From a checkpoint of a small transformer trained on Wikipedia: MLP 512 GELU.
Each number is 50 + 10 x the weight over its row's rms, rounded and kept within 0 to 99. Layers, rows and columns count from 0. The size before them is the row's rms in percent of the matrix's.

# layer 7 attention query, 128x128, rms 0.112, rows 107-117, columns 0-63
086:50 59 33 64 48 56 42 48 34 44 41 63 51 58 43 65 61 66 65 58 26 38 59 52 49 54 35 78 49 54 45 44 47 40 54 35 61 70 44 53 48 41 47 43 46 52 58 32 42 52 61 59 44 55 61 55 48 50 44 44 47 54 64 45
084:57 48 44 45 43 38 50 52 34 46 42 74 45 46 59 45 48 44 52 70 35 52 47 50 60 61 52 47 60 55 45 23 43 52 43 58 53 39 56 68 59 44 63 44 49 38 48 36 49 59 36 38 69 53 32 43 42 66 35 41 43 57 43 41
087:58 42 57 35 53 45 44 47 48 40 76 44 50 49 59 77 48 53 51 44 53 54 58 55 54 47 37 44 60 62 54 45 52 43 58 59 38 49 46 46 45 64 51 47 44 62 48 36 70 39 58 55 48 68 40 52 48 42 48 51 57 68 40 46
080:38 45 60 59 65 64 36 58 54 49 50 35 45 63 58 47 67 54 54 57 39 58 70 41 57 48 41 58 55 41 54 61 37 39 53 54 34 43 53 36 40 51 44 51 50 55 55 44 57 57 43 62 69 37 59 71 53 32 49 56 57 53 37 50
088:44 62 31 47 44 48 48 32 60 43 52 47 46 33 49 49 39 47 55 58 53 41 47 50 57 68 47 66 70 61 42 42 61 45 47 51 45 51 28 59 64 50 43 62 52 49 63 60 58 56 32 22 56 40 61 56 49 51 44 60 47 40 64 51
082:40 36 65 52 32 39 43 48 73 39 64 45 44 44 60 51 47 56 60 51 61 42 72 51 41 63 42 67 57 48 62 45 49 41 41 36 44 55 36 68 54 50 41 48 53 58 59 52 53 54 52 54 57 50 36 41 46 35 38 58 38 38 48 38
092:28 51 44 43 30 51 47 37 59 53 61 54 32 54 49 50 48 53 54 55 44 70 53 55 50 46 55 44 61 44 55 32 40 54 47 44 57 36 59 60 53 54 48 63 48 61 43 56 49 49 70 31 51 34 39 44 60 63 50 64 47 59 69 36
104:38 40 52 60 27 61 48 47 40 59 49 41 48 56 46 70 60 45 72 63 62 51 44 60 45 43 56 48 62 35 44 40 66 42 50 53 56 57 41 37 40 51 39 47 51 48 54 58 49 36 51 64 53 52 41 57 48 50 50 62 43 47 56 46
096:55 47 64 51 47 38 61 47 67 54 31 47 64 58 37 43 33 59 53 67 45 55 46 34 36 63 33 51 40 37 48 33 52 44 37 60 39 59 56 29 42 46 53 61 52 45 64 48 48 48 44 49 45 59 40 46 42 51 60 59 45 50 41 43
088:65 42 35 56 43 50 55 53 53 30 44 55 49 59 43 46 63 47 48 40 37 50 66 34 41 47 50 55 55 36 56 49 35 51 54 48 40 48 71 63 37 39 41 52 48 62 48 53 60 69 52 46 53 37 50 71 43 54 53 72 32 55 48 34
085:47 66 50 57 49 47 52 55 60 40 55 42 53 50 57 38 53 52 37 62 51 60 53 46 40 49 45 63 38 53 40 54 33 57 51 45 49 41 61 44 64 65 44 69 56 38 67 59 47 58 38 42 63 40 53 36 62 65 59 58 36 52 53 58
# layer 7 attention key, 128x128, rms 0.113, rows 107-117, columns 0-63
082:57 62 36 62 38 38 56 61 45 44 29 60 51 36 46 55 53 56 49 47 44 49 54 39 43 46 52 39 50 55 31 52 50 45 71 30 35 70 53 50 40 49 55 50 43 36 56 51 50 54 58 67 48 54 64 53 45 64 55 50 54 65 62 65
086:57 39 63 55 53 45 51 52 41 52 38 46 30 45 64 54 49 32 51 39 43 58 40 40 67 36 49 59 55 63 38 46 52 53 49 48 54 40 67 56 62 42 55 51 57 47 49 42 52 43 48 37 73 46 40 43 58 63 46 52 68 37 64 59
091:60 55 43 40 67 46 22 56 54 44 64 37 59 39 49 53 47 57 47 43 41 52 49 71 42 36 34 41 45 57 64 40 50 49 50 43 53 50 65 45 54 53 47 50 55 51 52 32 50 55 55 58 51 58 38 76 45 41 55 43 47 56 58 38
085:45 40 65 47 52 58 46 45 54 57 44 44 56 52 54 61 50 55 54 51 43 43 48 50 52 63 44 49 66 36 50 72 15 53 50 38 44 43 49 45 45 33 55 35 63 36 36 42 48 49 49 73 46 51 59 52 43 40 51 51 50 50 41 50
086:42 56 29 46 48 42 52 35 66 51 59 60 46 54 43 49 45 38 57 59 51 46 47 36 50 60 43 42 56 46 52 56 48 51 34 44 63 68 40 49 49 65 64 49 70 67 46 63 51 67 36 40 63 40 57 50 43 59 55 54 62 57 57 50
084:44 37 60 59 53 46 52 47 53 59 54 37 53 56 55 45 49 62 37 45 59 38 62 41 52 49 48 65 64 43 49 43 22 37 38 20 36 22 66 42 50 58 58 65 60 57 39 40 44 45 45 60 45 53 47 49 48 42 52 46 61 47 65 46
092:46 50 48 60 44 63 47 46 62 58 51 36 63 74 55 47 44 40 45 56 34 67 60 48 54 40 50 36 64 38 53 29 28 45 69 47 52 30 46 40 60 43 57 68 51 69 44 35 42 44 55 42 48 41 47 33 50 44 62 64 50 63 63 51
101:55 52 31 53 51 47 62 57 29 54 52 50 45 63 49 64 56 49 48 64 54 41 52 62 46 54 58 42 61 51 57 51 55 40 45 42 55 53 46 36 22 75 36 56 54 37 51 51 35 40 39 53 57 67 56 50 44 44 29 59 42 40 59 41
102:43 58 49 51 51 57 46 45 49 48 32 45 51 51 28 38 46 44 45 39 59 54 50 38 56 59 51 55 37 25 53 35 56 49 44 50 42 46 48 34 51 48 49 37 53 46 73 38 58 58 54 43 67 47 53 57 45 47 50 51 53 53 51 44
090:58 31 38 65 51 38 55 53 34 47 42 49 56 77 43 67 50 39 59 31 45 29 57 47 58 40 44 52 61 40 52 51 47 43 60 60 52 55 47 44 48 44 66 53 38 54 41 43 50 72 59 41 35 42 57 70 35 48 54 66 50 49 60 30
083:51 47 44 53 49 25 49 45 49 35 49 55 62 59 56 45 52 63 43 50 64 45 47 20 60 51 51 60 51 52 30 38 56 43 59 61 54 19 42 54 61 54 50 41 46 45 64 53 63 48 36 34 45 43 60 36 62 52 46 51 57 62 60 40